Weights of a small GPT-style language model, trained from scratch on English Wikipedia: RMSNorm before each block.
Each number is 128 + 32 x the weight over its row's rms, rounded and kept within 0 to 255. Layers, rows and columns count from 0. The size above them is the row's rms in percent of the matrix's.

# layer 9 MLP up, 704x256, rms 0.54, rows 101-109, columns 128-255
size [ 93 110 101  98  99 104  95  94  97]
[[ 98 169  92 110 168 134 150 135 125 122  81 160 178  82 144 138 158  71 105 136 153 118 163 112 165 112 165 127 126 159 134  83 174 204 118  91 191  62  98 151 100  84  82 152 150 158  79  75 123 158  91 108 120 109 183 150 108 159 116 142 101 118 150 108 149 184 117 137 175  71 126 148 112 151 112  93 124  78 112 134  86  96  71 100 111 160 143 118  47 154 121 136 102 114 104  63  68 127 184 168 166  86 124 127 162  99 122 173 111 109 113 178 101 124 126 143  96 166 146 123 148 109  87 130  86 113 156 115]
 [118  46 128 114 159 100  86  92 145  79 110 107 155 132 177 134 183 114 172 160 112 112 129 123  72 125 139 138 153 146 115 116 125 141  77 176 156  93 159  93 116 108  81 161  87 119 118 111 119 160 200 115  80 150 187 151  81  84 132  77 145 135 116  91 137 101 117 158  93 128 124  53 153 143 104 180 126 123 111 106  39 150 151 172 146 137 131 118  29 151 126 163 155 144 156 143 146 120 108  84 135 156  99 110 122  71 133 149 139 120 143  86 126 138 134 148 173 132  96  96 166 109 116 159 101 159 111  73]
 [157 147 149 121 122 101 125 172 119 156 127 120  84 138 181 176 133 127 123 124 118 147 173 131  96 163 109 171 179  20  80 106 179 161 152 198 106 159 111 108 112 115 142  78 138 111 124 112  88 148 124 113  93 126  81 134 159  73 108  55  69 135 185 136 101 167 118 151 124 100 138 124 127  97 153  84 119 131 100 136  98 148 139 192 164  96  85 147 122  92 110  82 160 111 131 147 118 187  74 112 105 101  97 138  87 109 102  70 176 128 114 131 144 128 101 127  87 173 139  96  84 154 109 142  88  84 121 123]
 [ 89  99 181 159 116 145 102 143  61 105 130 124 123 137 146 143 166 114 109  51 108 124 149 119 130 142 147 104 153 142 191  95 171 167 129 112 143 162 139  64 102  92 129 143 157 136 137 152 111 116 137 132 146  85 154 138  72 162 133 119 124 142  55 128 125 127 126 131 172 136 149 152 164 139  77 122 133 163  93 163 128 118 100 112 140 174 113 165 163 183 108 135 117  97  58  99 140  63  87 220 128 169  84 128 140 120  74 182 121 172 101 157 134  77 160 154 172 105 193 180 117 122 176  96 135 121 143 103]
 [105 121 113 135 151 118 115 144 141 115 168 109 135 122 130 125 145 118 170 133 109  53 116  57 154 137 119 148 101 124 145 138 121 168 153 121 151  71 112 129 109  91  93  95 103 108 136 129 125  99  54  97 136  70 163 124 114 159 127 121 124  62 135 118 127  83 134 182 176 145 146  99 164 142  89 126 116 150 166 168 167  90 111  99 164 150 132 122 117  97 135  76 109 113 188 165 117 134 137  79 117 131 108 121 138 105 103 124 116  90  89 142 152 146  48 172 113 150  85 149 167 186 149 118 130 130 113 126]
 [158 146 128 133 117 122 148 141 160  98 185 137  97 105 104 129 145 161  49 219 110 134 116 116 105  97 132 114  74  96 145 119 146 140 109 129 120 152 110 139 172  88 150 136  98  95 171 154  91  86  54  76 108 120 173 146 132  79 125 104 160  97 154 150 182 144  84 107 133 110 115 141 145 169 142 133 134  94 150 100 129 115 137 133 120 113 161 173 153 123 168  98 132 193 109 141 138 126 156  75 109 190 106  91 147 160 172  42 144 165 118 158 147  76  86 152 170  85 172 115 107  75 100 193  89  93 125 138]
 [ 70 111 140 105 112 143 133 161 102 144 125  89 208 160 114  92 127 122 154 120 114 123 140 175 192 133 102 150 134 113 205 133 158 184 106 111 120 123 149 227 151  63 147 116 136  98 181  75 122 107  77 128 110 118  77 166 110 118 138 103 141 153 105 131 103 116 114 102  89 114 156 157  97 157 167 104 123 164  90 124 170 114 146 154 143  72 124  97 156 168  94 164 107 183  90 123 174 152 114 135 125 187 202 173 140 148 155  73 117 143 116 189 130 156 135 148 127 127  47 119  68 140 110 137  96 134 167 125]
 [120 160  75 177  96  83  85 145 123 119 124  88  68 131 107  94 129 120 169 132 101 174 155 122  85 126  84 154 103 155 138 143 105 114 122 177 119  58 117 163 152 136 162  86 112  74  96 193 126 115  89 125 167 121 133 115  81 115 165 139 160 159 110 154 171  68 100 139 121 133 125  93 164  83 163  68  82 137 109 115 121 135 181 118 216 116 128  96 156  82 123 108 124 118 102 124 100 108 139 143 124 102 149 134 161 131  84  61 201 166 123 165 133 131 110  63 126 112  77 107 115 107  74 239 140 104 151 179]
 [ 70 133 104 123  74  58  56 149 174 117 132 149 120  72 102 137 128 130  89 160  89 105 139 127  87 148  89 154 169 112 148  79 104 134 125 168 174 140 137 142 167 136 102  83 114 136 115 151 134 142 132  86 138 121 140  98 140 159 172 116 184 145  96 156  71 176  92 151 179 108 111 132 101 154 110 127  66 140 122 115  97 117 163 153 109 147 118 138 128 134 158 160 149 125 167 149  76 157 120 112 153 102  35 132 103  82  96 169 163 157 175 122 110 133 143 136  17 124 168 125 128 141 138  56 122  90  93  90]]
# layer 9 MLP down (transposed), 704x256, rms 0.401, rows 101-108, columns 128-255
size [ 94 107  96  99 102 101  93  96]
[[118 112 117  79 110 108 118 132 118 141  80 109 133 125 111 192 132 183 164 118 108 153 210 108 165 126 164 131 119 120 124 127 163 100  86 169  76 185 151  75 125 115 148 108 115 107 164 163 106 159 146  76 162 142 166 182 110 147 125  88 200 121  89 124 134 113 145 152 146 128 164 167 164 121  82 148 112 142 120 115 172 118 137 177 157 172 185 143 189 163 110 130 123 175 152 178 171 135  94 141  99 122 117 106 124 111 217 102 154 168 129 159 114 109  77 172  89  78 128 146 153 127 115 121 168 119 136  94]
 [ 84 110 157 123 118  74 115 125 154  85  85 157 138  79 175 133 115 115 125 140 117 103 122 131 125 104 133 190 145  70 202 155  88 115 169 133 125  91 135  95 131  91 112 151  95 131 178 151  90  81 117  80 105  93 214 120  78 137 158 123 147 132  88 141 123  95 102 150 128 130 116  41 142 127 179 125 148 128 171 101 101  78 141 135 103 106 178 147 138 126 117 105 146 125 160 140 111 156 132 166 134 110  64 140 177 103 115 109 121 106 103  87 104 118  75 153 114 154 134 125 115 116 110 182 103 175  96  92]
 [114 117  80 152 165 141 134 115 161 132 110 151 165 180  69 117 138  89 142 127 113 106 109 172 157  91 130 104 144 158 140 136 128 164  90 152 128  86 127 140 161  46  94 164 110 129  93 174 140 106 147 100 212 123  82 146  73 186 128 160 126 121  84 120 173 118 125 129 163 192 142 142 169 220 141 115 111 118 173 112 127 109  84 162 126 122 101  99  82 116 128 155 136 127 166 154 149 102 181 118  91 101  86 139 178 106 178 108 151 216  79 154 149 146 151 119 133  92 138 127 118 143 129  79 146 114 190 104]
 [141 177  56 181 120 140 173 121  84 110 110 134 136 104 141 138  91 167 188 144 149 104 201  73 104 105 175 111 132 112 143 101 140 117 111 162 110 110  63  84 133  79 134 148  95 141 131  99 117 111 127  90 174 125 119 121 134 117 106 131 148 146 142 145 162 163 135  78 141 141 127 160 131 104 110 109  82 144 156 123 140 203 137 160 127 167 168 177 166 141 110  80 139 126  25 125 120 115 142 162 166  83  97  79 174 137 113 143 108 200 130 126  89  93 104 111 137 148 114 126 188 154 123  92 110 111 112  85]
 [ 88  92  99  91 156 122 183 115 125 140  95 131  39 158 135 138 155 208 120 145 129  86 142 169 148 112 114 139 158 172 136 167 119 122 135 101 117 157 196 138 117 126 176 122  78 136  94 122 165  98  97  43  68 136 150 148 164 168 160  88 142 153 154 139 100 136 104 141  95 209 145  68 177 152 172 164 102 114 128 130 133 167 175 158 173 156 117 143 129 167  74  85  89 135 179 115  92 136 118 142 138 210 148 145 188 118  89 127 148 107 133 110 108 159 121  93 108 142 148 134 150 134 130 144 122 200  88 129]
 [126 117 181 115 101 112 168 126 131 155 117 159 158  95 145 109  89 161 124  55  84 201  97 133 102  98 130 135  47 178 104 139 131 115  86 128 119  98 156 201 180 111 120 119 151 139 124  67 130 148 117 130 130 125 159 127 125 133 189 175 110 108 132 171 119  73 114 124 222 114 132 141 154 135 168 149 118  92 169 150 178 137 108  83 153 125 186  96 126 124 143 171  88 163 117 126 132 184 143 149 141 112 211 121 119 139  55 136 174 128 184 101 175 140 150 119  86 128 151 143 138 129 164 130  84 112  61 133]
 [128 105 164 138 138 101 129 144 104  45 125 127  63 167 109 118 134 206 103 178 146  99 123 148  97 132 206 164 144 168 141 160 122 104 124 140 137 155 123  49 115 187 147 113 155 114  79 172 139  75 160  99  86 145 198  70 132 181  58 132 123 120 126 130 184 121 110 160 108 128 102 127 135 112 113 137 158 133 159 175 100 113  80 137 140 134 181 153 145 114 101 128 139  23 156  87  72 162 144 119 137 150 135  87  97 120 118 147 151 203 171  80 128 125 165 134  96 131 143 127 122 177 182 132 216  96  97 120]
 [106  95  24 144 122 128 115  96 102 139 120 185 149 150 178 132 105 111 170 142  76 135 158 144 115 157 123 144 145 133 145 121 110  88  92  89 189 124 178 123 127 137  88  91 158 120 131 120 104 127 141 163 189 147 124 155  86 197 126 169 129 123  44  56 110 132 159  63  76 132 159 153 109 165 156 126 140  87 139 121 154 110 121 150  93 113 122 130 136 147 160 156 149 136 142 147 145 109 102 135 118 103 171  84 137  80 111 105 111 127 121 222 129 141 134 222 145  83 147 109 177 100  78 146 129 152  63  88]]
# layer 9 MLP gate, 704x256, rms 0.501, rows 102-109, columns 128-255
size [110 102  98  97 103  95  99  97]
[[167 114 134 105 188 137  84 132  65 126 119 127 105 118 122 127 181 162  43 151 157  78 147 149 161 104  66  69 137 119 128 144 153 129 135 141 135 163 115 101 194 155 110 186 109  90 105 141  96 164 187 106 166 121  82 134 139 134 136 160 161 130 161 174 132  92 135 127 151  89 120 103 109 125 108 127 135 131 122 170 149  86  90 107  99 136 143 164 123 125 143 146 120 131 117 135  55 161 117 178 173 139 137 123  94 121 107 124 137  91 122  93 175 155 188 105 193 138  91 130 143 166  83 201  79 113 135 189]
 [125 150 164 116 146 115 150 116 121  89 139 125 130 110 139 171 145 153 109 139 184 110 182 105 136 126 180  89 150 109  85 128 139 152  99 154  86 152 106  55 100 158  94 151 103 147 146 121  88 151 115 153 114 159 124 102 104 149 104  95 189  81  54  55  79 153 126  94 162  99 114 126  81 111 138 103 147 168  77 112 104 154 147 125 174 115  67 155 122 117 105  74 155  99  68 147  87 147 123 131  98 157 220 148 107 140  93 107 207 127 126  82 143 129  96 123 108 136  83 140 119 177 165 147 146 124 139 151]
 [142 124 153 121 140 143 127  93  68 163 124 143 159 130 111 142  62 147 147  97 131  93 168 119 158 146 116 119 146 143 166 113 161 147 132 174  93 152 107  93 158  74 155  73 149 136 126 139 177 168 114 159 133 117 163  76 115 104 166  61 202 161 101 129 102 150 124  91  97 118 162  53  73 131 171  95 136 157 159 126 145 160 112 116 151 132 132  76 175 122 146  48 148 124 115 121 149 143 152 158  62 143 142 115 114  76 169 136 126  97 166 133 132  56 107  98 123  45 131 133 153  90  85 183 126 121 112  72]
 [175 101 124 115 162  97 120 133 116 109 143 190 101 108 181 168 166 126 145 157 171 114 118 144 120 129  94 116 183 114  47 108 123 193 111 148 151 114 178  82 208 115 127 164  72 118 159 137 151 143 126 143 128 170 198 175  50 141 124  78 115 118 130 124 109  52 164  90 181 125 145 182  95  97 185 107 126 174 110 121 113 150 165  96 107 138 204  88 105 107 137 176 148 133 108 105 149 134 106 137 123 158 104 196 120 148  98 155 144 150  71 133 133 152 145 165 198 171  88  87  97 115 129 123  48  92 150 143]
 [189  91 197 150  87 115 125 133 120 137 206  99  69 110 125 144 142 169 170 125 158 158  84 172 127 101  78 115 123 159 168  62 134  94 153 174 125  99 179 126 124 130 159 176  99 143 174  88 177 168 106 187  86 127 184 141 103  80 160 117  71 119 171 173  80  42 130 113  69 101 162 147 131 115 134 150  79  82 117 142 146 165 158 165 113 166 107 106 177 119  79 139 103  82 117 120  93 112 111 131 120 146 133 138 134 126 130 115  68 231 141 126  75  61 163 113  93 156 113 126 172 143 166 142 120 115 108  88]
 [101 132 149 131 173 124 149 186 144  70 103 167  93 153 136  88 123 198  64 138 177 144  82 136  81 136 179 155 145 124 134 110 131  89 139 141 138 143  86 120 112 146  99 101 150 146 128  98 152  82 137  89 132 155 182 117 158 167 108  97  72 107 106 156 161 124 126 160 156  97 113 126 111  91 153 147 214 161 107 173 109 137  85 132 164 106 143  86 152  80  98 142 137  94 104 107 104 158 141 151 151 153 114  94 172 159 168 179 146 148 162  94 128 167 166  71 133 138 150 113 133 112 160 152 133  86 137  88]
 [158 162 165 115 143 136 128 126 120 149 111 111 161  95 102 113 115 119 144 199 130 142 128 148 131 211 185  72 169 157 210 154 183 130 134  57  85 173  39 190 111 163  92 123 142 113 149 140  93 145 116 162 168 180 119 157 149 146 125 148 118 124 180  82 158 139 148  58 157 146 133 172 113 128 106 144 160 160 113 172  97 215 111 152 116  95 103 103  58 145 124 170  85 101  74 118  91 113 110 176 150 127 141 154 139 163 136  74 122 150 123  83 157  70 114 144 119 163 194 132 136 135  78 171 168 166 123  96]
 [113 178 110 150  98  91 108 108  95 138  81 126 150 165  86 168 162 117 128 150 204 154 144 118 151 124 126 143 138 161 140 101  91 140 173 106 182 142  95 151  81  96 163 122 128 124 117 254 140 119 124  71 102 122 176 158 169 110 160 125 158 102 125 129 119 114 130  83 157 123 113 105 126 149 157 149  81 155 178 142 154 137 136 130 137  80 172 148  94 131 124 136 148 138 150 139 164 132 107 143 136 167 134  95 159 115  95 124 161 143 168 169 114 171 108 122 165  50 124 152 163 150  86 143 165 117  69 175]]